Part of a small language model's weights.
Architecture: no biases in attention or MLP, attention sinks.
Each number is 128 + 32 x the weight over its row's rms, rounded and kept within 0 to 255. Layers, rows and columns count from 0. Numbers have three digits each. The size before them is the row's rms in percent of the matrix's.

# layer 3 MLP up, 768x96, rms 0.253, rows 579-767, columns 64-95
093:138100162104087085176189095064086092088160094141122148146121135140119136092094162205162094183114
104:113106142154112157132120152078117137064077135187071128167095121140120126165141054121078131108095
096:150137103127030137055121148108112133131111124104114116148045135191127104110163157100178070135143
100:178138182121131136103101131122092085101098135137130103061168121177180112130083099154084178172133
103:132146072138168201125114127123112101120140139132200163165127142120147105068106116159132095064078
108:120106146121108115113139147190126117183073023104090117164159092156105077095107146118114182172138
086:150143116129115140149178099103113120108094156145143150163122078129131143190108092127119137112115
106:122180174120076117168147134159127133184119109136160131139100114097174147111096129102108115094125
094:139140143094155125036135144117118135145127088153131122105025126086099128150112120178147121167028
116:126148138182096156170129144143120150128125133165141114077161128160146139170159089128160105114130
089:153146186140134116126152085151144159145158096178141102165165103114088118237138080134152120118115
085:128130132106132135113103123122134106163096090140136221123074114051099147137097142136078142129148
110:065099124150135116109116140129091090125051118168134076132097139200137093124114141113094111130109
092:130113141113145086103111154170127137117153084025128153111125137102188171133120181138085096124067
094:186177113074142126077091068133105132082111142190112124168101182173147104127168151147122151136126
104:091143085132102162190123129117114117056157167108128147128109112157190146142085161123123153080124
102:102188155106155069150127186131142165135189112104111132127108208073138130130161177086164158145093
106:133164157138141102106163161122087093128124181092173103146172122111114118136146115124116159132069
098:159086105142169074160145151137085122130146153149110133139096083139094074137088104133196163086170
099:097125144156078157159076124114202092069158126111169114174178170120144157088122091101102150143160
101:114170183167136155181110139152146105074131131138128098142132117112147105116125139094165098145151
078:120164147129164145199151156087196095141135117117147119138147151102134167179157035141130117180148
087:130123112152133122125133103095118125124084144148132132195081143126147092159151074100115081062106
103:122111150164133111136114106145169155111126112123190072071167125126133108104132192146118150121119
097:078124114171143204101152123107150058130090156113149134152146092161129124139161121195103176142122
098:116127109109154122088096117124096176150150182163096124132144118124088128116120221107135113120121
100:147119143109117173125078108083153194196139149156137145201103121085153093129124094104132178109148
096:120051159131102143156147115121156141156090171151183137083135175105130147150103192142164145131118
100:069140038066163174161181147102154137133154121138153113133119162062078123142097108116110078152068
096:135130086170150191095109095100147135118168087110176128101126144152150116128108097174128106165136
111:117182135139082120154127122108116141127130108042104127146165154181076137118126120120184110154111
102:124165103116126130138169135133115176093178158175119071106000157109142180149131147159118091147162
101:133139147129125159126145143134192067150190101101160128155043122125112129147120153167163120157133
090:113159133123041179121107209101067161145149126124103115125081181144133126116146103086128139106106
097:131068160126169093137148137105127132130055127112145149084046126094145087108170119147153153144119
097:126145150090128165156143107140116167141102175154180119160105140087094125131187161079113136080154
108:117106195123125119196101141127158135123155135138146178135126199085129102086102105148143113126168
096:103128126173135143105082127117093131231158113135129124158105092120097136144111112153122130133090
083:109174151084095143118130131151120166150133105087153113086102121147095114090056165128121178176069
083:143080059146121107162141111134136102093094068086124090150173204099117022140087173075110171114145
093:084105122130143102091158110139087125090165175123128124097133024106148137152161134124097164116128
091:118118102161072118079106126178137076137125162088116080151025142122116122119128144110115113118108
109:114106107117133164201103085089132087110118103106126162167116158201100163127080132124118100149161
096:141115076111115111120136121131149108110169168105087140126128156107185080153107149172086112162122
077:117128192124178114144144103183192126125070103116130147104142151144175067105127116094138140146170
093:089077141114122197104122174094100148046152107124117119091162123155057159104175115148095097132142
088:144116107110165091102143151163147063145090148108141139069103163161098111084087127111135100167101
101:167121154196084104143129133153114129140112086046084162203171086119215148103058106139154127088143
110:126152133127118120091137096098129103145089174111099144134120138086164139148098065198143107132170
093:141177056123153108079093103147125089130086141126098141140058115145104101165165147103176107131111
096:133127166088092093104131145106148146082165147168099128153109146200110162161109139086147099080112
089:166064072139076153069110173104115124142159121141182139163064154158104143098159146098115127140143
120:105116136153109087115087186099143099115126150065088126118168128104151112147202091130104110172103
089:100108152167132183106182138137156114074139128145078166133051130128090156114197079119116152058067
103:145145145161128100143093087093073114153102126115122105098156132132155117128203153159150156107134
092:155101170127145153126101154143136146112106079098122105179130133095125134110104136087096080142166
089:086134138144102136099096095148126145154109132129162131113149142142077116167153125130097124112107
110:140092120129144097084139087153122094140146059127249159128065058120158127191138181171115145161094
101:123142104090154109085136206118177092109126148156212125124103140149148075134141156103138101083162
095:177147124066174085155090091144104103141129096130191162101093182111133107161160079164166152090136
114:158160158155133120161135120156137108081120101111134104177117140104109175115171135162104131114151
109:157121159144131162178123180122157131138106179164158180150093151144113054099101183152084139131054
091:095100180165123144160150127115153105125085119139096152148105201150131159190149166166065113146121
091:076106167122131166056065131104118139168155081157141141165099073094131137178140124098145094078114
096:082166165128161154131193116103178083090140142224160095210110154132094130189103186126115149104166
091:172121116161051179114190092129126097144135125130155055139134093099159147155123143134163117115096
088:143159162143119134152060103148150169160145055130172128100157160136131148113114181141138096139132
107:160154104121120110136090115101090115161100149154102118147062101211087133118174097103133097061135
107:172094108209086138092085090098177186127126121129170135109121122132123058087171104151150092128069
091:176134113116145152109145171184154093105122094172093093209090076054125119104123171190141122136106
086:118118100085162148124078132124123159109156123156094063146136103132077141124185128102146125108145
116:145067161189160068063098188142158141116141120172153109121152147105117146131187103093187084142076
102:112147122202115109099098093176080107178084115107079162119144124117153139131142128238127119137122
101:083136121160106131114089173120107040152128040095039112131074112148136071102093075190114098197156
092:160129131136103142096116101118096204134102141136146114136141097129092134146168128121143161078159
090:101152091119103107090150159119127146169162167131191127067134209144099139150147107085118129116117
102:135151092157087179085111119179150133130119101138154156122199108112148124145181168121096118139096
099:106196129152042136171102101133136188084127144182136114117068122116136118189134120100117146140098
101:074075068126131113069141166117156128198115157155134131164143105161143166196131149095122166160127
083:134095089108152151156100163105177132134138085117079145135183138144078149128166143159130126158148
089:115066069143081108114056110139149096125082150091169102079149117090120131147109119098106129172133
100:171145166216111085133137126089159123113110084094184161157114126164141123131176092128098122141043
103:133155138107134129055097153105156146100160196086186145163161120170133143139100152112097173135166
078:073121112089153173180139130108126170092027158177101129138169129122133125150169120162102121145132
124:118122161109174090084102143114141170211149118152106132146132126078133044114172136130132103084157
099:119130101132098082107125146064116111140127094206125099116132150148135126124178140157131149102111
093:147072093157106166082144117137110084128154124129160164121125130112052125082127133126131106135105
101:130104120115144129182128171169092121097140173112138100148138114141176092094122118156147159171184
103:147167151093103167139133173172125095123117155106194152119076167059153135134104129148128128158133
103:127141140125098097083109114092086129134129166132146148182155137120158138108174151110146121109107
099:141174105091140114145096141092145100149145128090066117174093122103179063146170104152101156160142
102:137136159153139169153113176155115169111155123099145164145151089140116086149069096150138108089144
107:165079152102119164169147087168160191104153134135145171117159173096093111069115112147090124060150
092:088133103046126177139157172108165193137082177156163120120084159107132118111129076131127147155159
107:104155115112011175147133114137063121169123194151162115133093095104187164149154076125094216137125
093:111111115099127132169139166072169130166170110135106127053142189143076147210108072142148132188143
084:138170085198152084096113135127169094147149119155144084148130165127115150154136086130128045072102
094:085131107107142167170139120118167151165140087148176124156130123108120138106138111067180126137129
094:142108112098159128127185139125147148121163134134141128177111158122165127170100153137112091152144
104:158151139142159060120095123170180135177110115101136144239102126112135147120178083097104098138110
083:161095065116118141132088057100163122120088094157166155164086203141116111187122143141125098087115
076:117136162079044123136111160174164144068091156102118086111144128095119104128139168108117131138150
097:120180089119109098087117149142136107093127112122136094064147170132090085173070081104123076122077
116:134164132161124112149109127120079129108113160057143103165149094119133104115116197122138106075093
081:063135153131097171124086151129132084131114115065130084165133098084185151111214123120133149097142
095:072118153068123091062097100144118122111106132115128153154135195105084144103186148169161152153108
105:111167122129098094127184179091114090180132173119111161109104185063104085089169150146180127123124
110:099205039119148140122129108100084097142145135121116093127127146096117135188117121189121129114146
094:094193130161166098133135122097128224080139112112164153161162065067119131099081146186105121115165
101:135096162105104133070158128139125128100115058149121120120132161130156097114118124100064146097116
105:123110100121164128164146099098148077128160112132108069088144082192194067131171163146139105097134
102:111127107144109140168080164128133158131157081139108107189128125134148159174114194128178128202027
097:154156118103128129123142077106103095137092125142090151116144103158134098111086131180118123148158
096:161121180090121114111108186140165167152148160160149142163066182123130074177098135104077169066139
095:132111161136105119116121055108135063161208116126143153130049170142156139180081168097116133112151
114:154116177176079088113125144173106078112123126154169119088177180161135125195095141167167130107141
086:100129146147026107136168146125220073189087146134139070146141133100150153083104143111146136114177
120:143138125066185108204106156130131208155157160139158098197112095124153088184088140158127110136148
110:088155117154107100160138122109111126170076104177177119172116147092180152111096140129123063126147
086:028145167141187144151184150120124171090113097135125111119137178126151120089155189142115121167145
093:115100122095157107158169121165209168095166138149126138156064102129170097136157132035154115125113
124:135171166132127119125109096126129120174103160152154058132059119125118072110107151117149117134144
108:047121131134149153107088149084124174113084141076092115100137112128107091089121104090169144130077
101:148094150149117081162110166091167136142131133133108131113163143119183149183107069151158126124132
109:150204177125106087053128132134125100177119081131117177143147182136114112109158099097103174128142
096:172179064142108113129092092139141143119177115137110148119112133082155113227125153165147131076133
072:056110126159158145147127090105128157112129178135106146096152186158145178135117147157102162134119
090:111057092135129146180146107147127095090143103160105132067117099125127117184119174138109084109078
087:116130118118182070100090112106172124122115126172119163083132133144137128152125163144116073131167
089:149100161088109098102081209140161082242159131133133133195133140091124121165085184072119168107125
087:078123201147128115140141140109095156158133143113151126128118118111083151211126133130094107148094
099:099118137061140174101098148131170141107106111159127087113076107131148092134167131145180053075114
086:091102148112155099148128128141106136143116146130145150172154073127123160117115172084099141139140
098:155122142108128153124118107035150130125101167082140139114140160145202087113120144131137103144064
092:164092101148115191165079143110069118084089114134118131125115136141097102130115163144126090126114
081:128131161128146111152084123115133161181166078147191178150082120167093121143113150144116166169140
101:133124132176151106112172157061158117115161083111174138112134074117103113123187131136100066110177
098:064140081132192109069147115166071180176157118131149091081126137151137076127085143182117122106125
100:104083109112124157142103101094177129144133158129169138101139159106088074161070126140069130112105
098:107098126126129194167135157122158186105112189131081195097140186120095149148138146177077079169119
098:138186143066142160183148136099112135163119147165105151188124127168139130138142150094160133146121
074:124073095097042129133060114111143095125159172094138118157115082128108116110127137176102099116172
094:129109107092114146106109172122118109191146182178157178134130149121180153148078121084108218088092
089:091125127117145160114112149142139099180118084185120165173144108116202123151138142157116143126121
096:137139143145114138138101119117126157155159176124158087122098189115140124168181160139058063087115
089:107140097118119097076172152227189154065127150175092128136158123169161135089154150122095087110146
079:126125174101178117168120116148112176167123087061108106157134182092135113136126094151100142138151
097:122127109103111125116183188132187101101174112144164116103126160127106077132137162141132147083110
100:181122142108152149119114185151124157111108194143105143106106122050100112034124114127170154093088
096:163117067093132143131105162157174145107061081111148136087140153095141170117185119155113138164106
096:152107103167134089111118154189167140143147113147123099152127121153118118158113101121142045199060
102:070130176140107120133098112147100208117141117111170115145132136191137176128156140169156137149120
082:130152107148064072140114124124146131191136121103141113105073045136118119140077119145131170134088
103:149124084172156144123168181105124098160171118145091182107082199168082103176139093210151131076142
107:115122062139074149140138089080182076164153143165105131104127207098142117126110105145052079117121
109:145133143127101108164097102144172112099138066108101154154134121080149107118162101041178045161071
121:086160077151193068111133093091162131120077130126150133112144115088102155161174138130117134118123
106:108159101148087110063160157161152091073174106175113069100075123076113054129153116173138084051146
096:133112168106155153138106119168120149122133051139154124163097140122083122206192131101187142052095
100:126132071090116086127105136138155141128152184128073130142182107121095057127142144150164119132055
111:081103092075115089092116129146172245088161105138094108120143133117194095125163113150139100098068
088:147099060101062063103108126087175048154126152096116152084211152128088095157112112103080105140127
091:152131139155153091164129083125145153124101142194146153121137157154169133167136146157101130110178
089:155114074141149112131102154150125134100157086144135186105104149127091122111095169090097153087120
119:149134134141083136149119119105103159205090124156165117157111142161179105137136093110114130122087
121:147142174140128130122127096114163185136064124160156195123111169123115138131133099120166093150122
104:158138106127140152145153141137093106115128139078135091182153128122154140106150113120152125150152
106:146112135152119104093142140160191113152160131128108110129138130135160115103132181150146170033074
116:164168113189145103169095125146146111140172158096106144128113125138167119108172114119122090068082
099:106100072088087127171119202147124126132155137127145095142191097202094137160184181138174137142113
105:142122130099153127084183111163116138132103161091150088122111090142088054177124188171131133125171
103:165143133172189126129126177142201147151147149102130165169160170113168101133177094210167175073129
100:095121137088132121078052159166144124098138052122138119105135174174136124145111127109125165158141
109:162150105164141095151117144156164109139135107124111188188193115147130123102128143102143121112102
112:116120101079081093121091137114120255069143098158154151188125160168124124099108122145135138121049
090:150118080156149123122135100134078160127126162096139100078157083057143086138093160114135108156123
104:105090095228110087104189140188145066140118067121116111107141147118146113106182169145146155092183
101:088154085167112165144150155120121130078089132102097176088039117116131136201159169170111149179091
088:116181156120086163157128115123126158145134075139167112116144147082101151109117181071098141137148
101:126137138091101130138186101120155141087093080144143134101146184147128093190179087114115131111141
105:147128176123064121089178118119140112148125105140178095145103141145186135103138109144110101153109
100:087100127081120167115117139149097112146151192093138117108110095087134150134182055154118147086114
109:181090149138091146160095092151121090136175142117144169095083182097103149141169156116147100113117
078:146108117117037138124117174155119160146108152171102110130176129134112136220145093177063118109120
088:133148129155121145144103084146189136126137131125133186124153169071170129157079150166105073161134
093:122133202068130142135152147084112141139078103104094130141184175128053106169157147134153113161123
061:068124157116151105154117116082116158146136117099159141140154146142139129206132107097149102120174
098:107146176081136063159128183111131105192067162180128115126116128179118110108161147148152119111136
098:156097178129157052095158155060215134119089087104128140121162130142162142185125126170063166107134
# layer 3 MLP down (transposed), 768x96, rms 0.0614, rows 579-767, columns 64-95
092:226109115151133119169136155149144171097136178116100128124107164153127165137125157176161125140116
102:136111142141248094123094104077128141136157097165144126105110076128094194147083135091156099114090
106:096154070119108103087174134157124099104169110152061127078117127173089097107089148102166123157115
099:114121097105134140174156086134157130173179165117163115150092115121072138116187187061118127054148
117:103155134077096111129169132137086131109117146099132078108129117086165156127129136091146156110148
112:138151146100199081151159188161125145148160092119128083185115124086138125150171124106144091100097
072:141158125095138140115122119133110114099115120168092096141085144113166121166098134097105115118176
101:113103154100111134168093115106125131109041157106157053127139131176116148145120046134091125137106
077:164082182132147152125107078131119131129137159142106107101123109108178165100106176080062132118153
131:142130171164108107176143186172155080131193159133167112117126162128064163187141134141090064142092
088:109091138138137124122111082120126148103117158082096126101097133161116154080108122131062115131118
066:105113128121138115138094143071101080139139102168106117089120109118072114144089078103105175125122
103:140143159099119145132161092129075177185141125104123118155139156095103130127112096095122116090133
097:134123136155124136122135090112172126081125132126136099124111118113086102185075116164050149129178
085:095137094151130089102126114110134123142121141141102143086148097105150102124103126060116094105132
115:068165135145118090120183148140126180114160154175120105125104122110128116114109177105083117103100
100:173135171177133157132161118171097125154132142182182174135089134170164149092089075129131066068117
088:118140138170129131120149137140146190077125177095176118146133085116145163089188124100119146093105
096:131166095109099137075099200154118142150122068132147150122105220091111155153124105139181146142113
097:098139141093197161139165065102129146123130136130156125117102112140101137101099133067109159115128
094:158087087101174165112143112079087133116112175109076112132168111092121149131124120133163146094138
063:185146157141156130156150078186116115139077141089086114103138157105121132091162058101111168136102
080:156099132130080195129134142104122150115144158089100113152132099109145192140122158136159075170169
097:201108125140151135142098093105154135157193167154122093089182147128113157107078129098081104150113
090:081147125063098123080066092168119129141115132132129127146149114134139045079174092105150170100100
085:107131150106132073096103106127133165138154131132114163053112120089130133108112122126148147130190
094:172148119108170105188105097116098137138086086150121147170211162136089108110104141112056163119175
082:156103195174101148114160111132169126120152118141082173054165167118129099101163128058095151104126
110:099128135097136177105171178118103128094131101161121133154117156086078119092157115205131156175125
098:131154115158107112108155122141133086126095166170121122137070117115136165151167157114121108152154
123:152143156115123078150151154070139113146106155106138112160090109139156062100182133102125130154157
092:152138119092127085115171102100102118138105213160150149141116155111208114108068134131041135125106
122:092064105116111149165138116121104126047138134101114119104178066102121169102158135131098145141141
086:177123113171053112108139089148102074105162144122103095171156061114053130066103139145154166142072
086:186120183123126103163112175123130138116155141083124139085110117086130139110135102085134095112136
101:151109041181189098097075157101063158106100144163087093153161172091130148144115119072124104114091
111:115105108142089110149148133185154151071185113129095071090117117082167105156153118099139126134130
093:116053083140138137088185144091061148132154083116160102103089098139136141080183159071113085068178
098:124125132157117094130166135135156132088122165135136124116164106098114108157088114103131019121149
056:153066125105185138176122071132130090108120103157068053107201131125105151155126185111070123171105
070:174152193167166148123110123099059080115169108134127105093191097125167133114216117096083093149118
081:158119180102145113155090080148107155096140137129150072114123093103083125126162039183106145178167
093:179115154127150126138161123145148143101099170120099183149135130202142160075140097148080115193113
093:168132159132140114154126195066136124156149087180079132085165094081135122133172182123141133151075
067:148100162160143148082161120162107149089134183105108109097194107175139162116126126099133149132097
096:196175113117130118159157181153106149116107121125133118137167135136194143111139173110147152163140
088:094146147159183168155119154166080167087149058144155115113127090164147144140103098106144117141106
125:098120132127119110107155109092123130147133164130208153083032158090110065092105175125106112095066
112:101126125168074093067135167092136085061136121094173124099146133163167090169162118107145074134137
100:168119151106149175166111140098022168113147182172147109100150123076154165122098100118106151105126
121:085112099154099106124104150165147204116053101099150143140143174084128096079134112131151108170128
077:158105114084178116136167126160122108116112157098053172068198097073118137115127152089090113169115
125:129080067124127032121115150092099124098109165123131147092089101162133164119163140117137163134064
086:183104201122172112111104127126077157149054103095126099090194139104141164082102179121096110137166
103:110136111125116157149146130094115160178121160107124160132138191117131159144163120121169083126176
073:121060138177154116125104112140089136170146146188116062149195151171122094155145058138121127175140
072:136160110130165121164062135089091110112181146076089139099112093139092119095057135152113131153219
122:088134092038098167133135180126130157105133099168100150109166167096091149125075130078153152096121
113:145137133120134108129149121099161114098102120126143091137106156104090187111093156138136140141121
094:097125125135130175142228149145135139052090132144112116143104085104145131130144124151035124091105
115:168135153126129137101078104161117183107123171131193183101126105120101115108135173142120126097139
122:120140179100095145132127167159151109144133210084164206149166184175129134097086111135080138101092
075:136102160126156118116139113217106103129127146108113115123117174146127195164104188163119201142098
080:141066148116103115154178131106168132085148181143127133069145135179112162105083182065081054146158
106:131082137180127112119125083132082144162133191082127154113115101144147114108140103081161081135085
086:222171131133149102144128087170148110151177143113111171110120105108117143075074136116144168183144
081:138151101158179124117171143132085138133118174192045132098198138137213105100132124121083075118100
108:149119124122095127171139094156136111084160123137110146158123095127169153164061098124120130185072
114:100122157119127097102130148113141083127127164094124076148171087109173123100109113087167132097156
091:123144134099091113089097129103096135095099151109101120076141100108168141158091099108083131168131
086:095078151172103144151106127127103170156112148128101161088091144151168193115094141141144119135102
132:125088155110121077176133170149134065164133099112117125110114134081155146138166135085178081120153
100:163127053151095169123124124142164119148151116225148179174172073162162123125144091150175090111125
106:153139074090097170095081131171114113091206093180131121078143068125110147093150096138097168144155
074:188086168122116176139093147186114129084186057152121152083166125153097128120123136149129101148105
086:165130152083153163169061082134085138103141136141118106122125114084135113099149141090109085136131
118:089094132174198162158157097124132147126122133120161150205120134162171163128089115118142114117230
107:117121150122170097126107139070123095166140161135096183120105040121154148145131104138138144171213
104:149190178145118145092100136098155108102174132148122152134100099135144125096144199090122130097110
066:137130128119119198141161147172107178085076094163113066153113157105133169117147123089113121151155
088:179125130050150099048096146146103082116107220151054121106147142127141103089118163145091085140117
111:112118082123110167157160122101133130163150171097084049138149145119138169133114094084181197161078
114:134131139163159168157156124138063097165140121165136099099115139151126170111179117082188061123137
072:233150126116147126139133109117081081136148120146136155087080133172164133121107123143111156148151
141:121119139177139077125139129166085114178112133132138098137175113098125122088165099119126111087101
078:141120140114116074180082129114135131157108135158084050089137082129098153099144140123136127149151
092:116175081149116115193134145133144207179080115092121116166172159123124140160083094119106159139136
088:157146120126134119037158129129081128120186144197110170084155120112110148176145147095111170162104
116:144106221152118104111089139160170083078156144067111182153132123123136192113086120172173170136142
082:164069118136105078109108129124133165106059148126140117123114115143137165105115092143118125142121
091:221128137091226117103148130138082146172116160177138120107140093105104158109083115118102144090127
085:107084170167157153139141142149091112103161146195105119072084121115108192128112108067147124144110
093:228097160142141079138105108138146155111134125182118130015152119098113115138096077148078131119143
085:135114146107090063145148105150115078129110088135123148090124114146119143119174168071122126103119
111:122102144152121095162174111120125107152137123143078137127112146113112116105110166152124128158120
088:094153089153106114100147112093139148134029140142133122160130124153187082084179144123107147165063
065:109143187118136142170120085136070123106134112108105096149116069089119148032127113150086180143110
095:163102104111135099119124118153135114129132196112127161061096144124132187135118071129119097139093
088:148111115136126111140198130169100141083100120159094076089133167109161121101082127108116215078118
113:162135105129136124167132052183111119086155101074077124160098184128073157113150081095104084128127
078:168108099172122092120106151135163114122167182129102088102116130116123065068113130152054142147145
054:155109146130128117169166120150130103089150183135084048125125193177073176152092133140153131129118
087:084114090067128172179100088176149104154161086142091160135146194101076142140105090046106121169118
124:140132138173127111144106151112086068055103213120085117130147068101178136100151169116092104125099
088:145099150117127096113104152106156139066190140123144151054142128174127096083108126112135105096080
102:123103143168081200120114179132141151153091139211135178121097142177139155151159150116105066165130
106:220117195120120093157135136128095145169151145191101123104113132148119179067148148100140070090173
119:111146089087161115088142163108100086114155101155061098133090174086148120156079118138128128108153
079:151109150200108126176127144124076100121169103197146127151073100171137144083097094080152149129133
088:132110185125142154162112157128028128122097116093051121153060124089118148113129112111201119119119
108:125154134174104143099116101138144102165107143052101050169102146092199156090136122117186144135127
099:179097184144119079132178086121125145105100145131083141125085106176091111114123108112076101156097
092:187147108139137182127158115152139094057146154144140114172160111169142077166106146118119159121140
081:145142158123143085132149176149152134165169224120120127103108117125177103099136114110123129147102
099:080149207151134123120127173102096172058167075103109118139050086128111079142123131174100152145098
109:177124098135133107165150090122165118107092138108120081066152148106165181134158124169152099124175
089:162117084150189124115173154129115157089146124088079128107094065139075117162161109112153104111133
133:087132165114120114147156131078164138161159170102139134148114105094113076174114117111120085111147
122:070112121160115162168141137140108096089155125075204086143172098120094158208154082079150096110115
064:160131123146157167140114130088214090146143165133074093131150118143127149113129132099200210069150
091:145122153042159049120074152165121139099145131166170146085111100136126085168121096176164119144165
125:181106147135174078163096094128166111109057097149154079153073131118129098079108125101112139134088
123:159108115167071112132138093148139072125119099194092125152083140114143149138170113192120133125192
105:137115141144132111199103115130088149148149172171104122077089123177124226151136121131069134108066
100:127206124072104103147181111194100119125115159168114093172137076119065123133084102116129125154130
090:077104158109131106055110118138153119135126095084079101140074094116138131124126106118095177105135
055:170136125109188145128146105155111099119119112135094112173198152126089116160151132114098062096152
086:178161114109123102120083170112111121146085201150021149154108163158161133046148116135118162160183
067:145136108162144123084119153143160115151090204150108108143220131129172105096167141122126135169158
079:219138078132139142084141158148103134140099161134142109130090127091177154120126085111150146147155
094:151133189128116170083165142168089145174120098072113085118195166123136079085148104134128080112101
108:088120097102126158187206133156088096085153129199116149132128188086115146141094103127120141174100
067:197101122148109153160160136107141137130209142135045131056142105144147122150080158128094135140197
099:088114106104031138139144153102119105152135061153120127190114098075085116145137060126132164186122
081:163132129098156072147151135123128112166123137170090161104129122129096118104104164106116091120159
065:116087138147098097127089103122162157090154185122062096134128069159131123102115121125081124120148
100:159128156077159186107139155162087202112114153176090153129158100137128142137085171096153187168083
103:144119086132081141192146117116103110097084071117208180126123116109162163159136123119122133149161
103:132123155149135083126123145117070149099173164066126113126114147131155125151110190136141130130091
078:099126115150126136103125118069170070122079086138049125097177157100127061114115108100126180169185
092:185176171110101137144177133108157049094114126085110151117159112146090174133088136076125110135128
056:142155163159145068116134108087096095112137098212118094083172137152132139084146084074116121147107
090:129100083109123120141105132149120090121119180132137148120109185117144110142193112058122099130114
101:131157113137120149140102144174127144141147160134156135079139075139135163134090116164130146188140
094:134147103124194104096184119174109128118109102150140145123177144068166121073120180135144161128118
091:157146139149183167106105149086119083106169179106138063112076120116130144142143126117122109133181
070:160078175114145115113116141102145141142175136155107081134174183160104151149148105148143106110095
099:099123174155148099053141124168118139145162118132137157102098133124114188184066118137122105183153
096:179089103199144151151126084135084193131123090120084093127107147124148070146098118119146093098114
092:180158151155125124153167088102105070052157128164106124142152118118147169166138115164070136061189
083:180175117160080135128151125168085116093170118134084089127088126089084141095125127109115174150093
101:135071152181123137108129118121120166100160146146157152140123093064150099113164153154148154165108
094:150155129117154167129135090164135154119095128118087202162132132098142120115194120110179099124171
112:137126124098128102079119060111157107125115096091162163184143105145145131186121104125160104138081
104:170130144140163116155154183134092106111155089150068159102128159154154170133150102126165164167135
120:121167086147097167134156090084089106096114165188157158111163064201097181150131221065149132160124
115:101147147187168141123112133155122146129092140109110076094150122120105105152151104132093164103130
131:144100096120130116076128117106083117148145101156113141136161141131117151193157153172145116093067
098:186119085189147129101102125160092135130113136185113195091099081141141159105112141075064181126109
102:155121039127093096095105224090131166115177148109170126101166169114146122122115096113146133159154
107:123100149172110117136101165116124121173164082160109139116067126113135081221162106142197091165138
073:163128124125143124166159103128083136100158138157054095155137127132135099136104168165134134142144
072:081072133162124053107162119123132078148118162130074150089123128156154116116076211136081164098121
069:115097093119176112129102151068115088134130120168061128090173116143100159141114170083158143162109
119:137156146095146120154114103147172122120106118111099163201152132124184153153107141167097105106125
124:151095127154123109117154100129105174136157047101144118089194180165132093112140114115122122106091
116:113172165169116163043105111188122091099100131158099128115093139098138097159113124136075143124172
089:170137134136146136103111155115118099090139182132165115138115106157204151110110139214079128079092
114:193148165179193135116074158155131185129170157102076078110145081151136175141128154150089117093110
089:189134115118089118067104101132134109113151129186156102126122153054113210163129090122076126132108
118:106131147150100098123108111080158153150190114169156185087122097111121192128083148128187103151075
116:105133185122118110158158135187141172091136126110162148159113096103145100146066087090084131164176
098:114134074165167089123080144113107162116172133160168097119140110162131079135112097015130099183141
123:134127131170159138121129132106142087090110102098159072160099121149175136197083164140099099142119
092:203121135120118123081104101116154131088069142148136096123136100107122160094171114088155194142171
089:133099164079171104164109127143101093123140099162085084119153119155149158108186158106177129164148
100:149142112095091171121175102170126111136159119116141105127047107122173096116126100142093066087066
110:137180067078210102150139115183100111138057111101153091099074145181134074109136087139158181119082
087:120075165184162153139128130149072157089146106145127165145144110164148130137059155184140159186076
109:165157145166164156111115070082079102110142102084178119108147203107178180109102148181148147173102
102:185171094072118140125137149116121120083121112134132056138116108174129150153184117083089179164147
099:092174100148166155100077132048169147132093122135180129081140138169136141120093151064088112120144
122:124157153168093119140125133130128115162060116100105156139112128135097120185166144117061083114119
059:124152118135129149140133123128103135128123116122112042110093158141094135034131115192108074126139
087:116129130138116128095123122132121124151133125187093139065106197188100136142135089145058146056148
093:117132115141131107064086151116081143115106080142142090156121176148091091175149139161132181159126
046:118071123110190157144118136199100101088154139145092055141117113116078132125092108099110092111098
104:172053131087144087130133165114090118188098101080129084159082139180072130177118081113174145141164
080:151115135116137102160100117073161144129113158081099117115159038069089124216128138142142139113154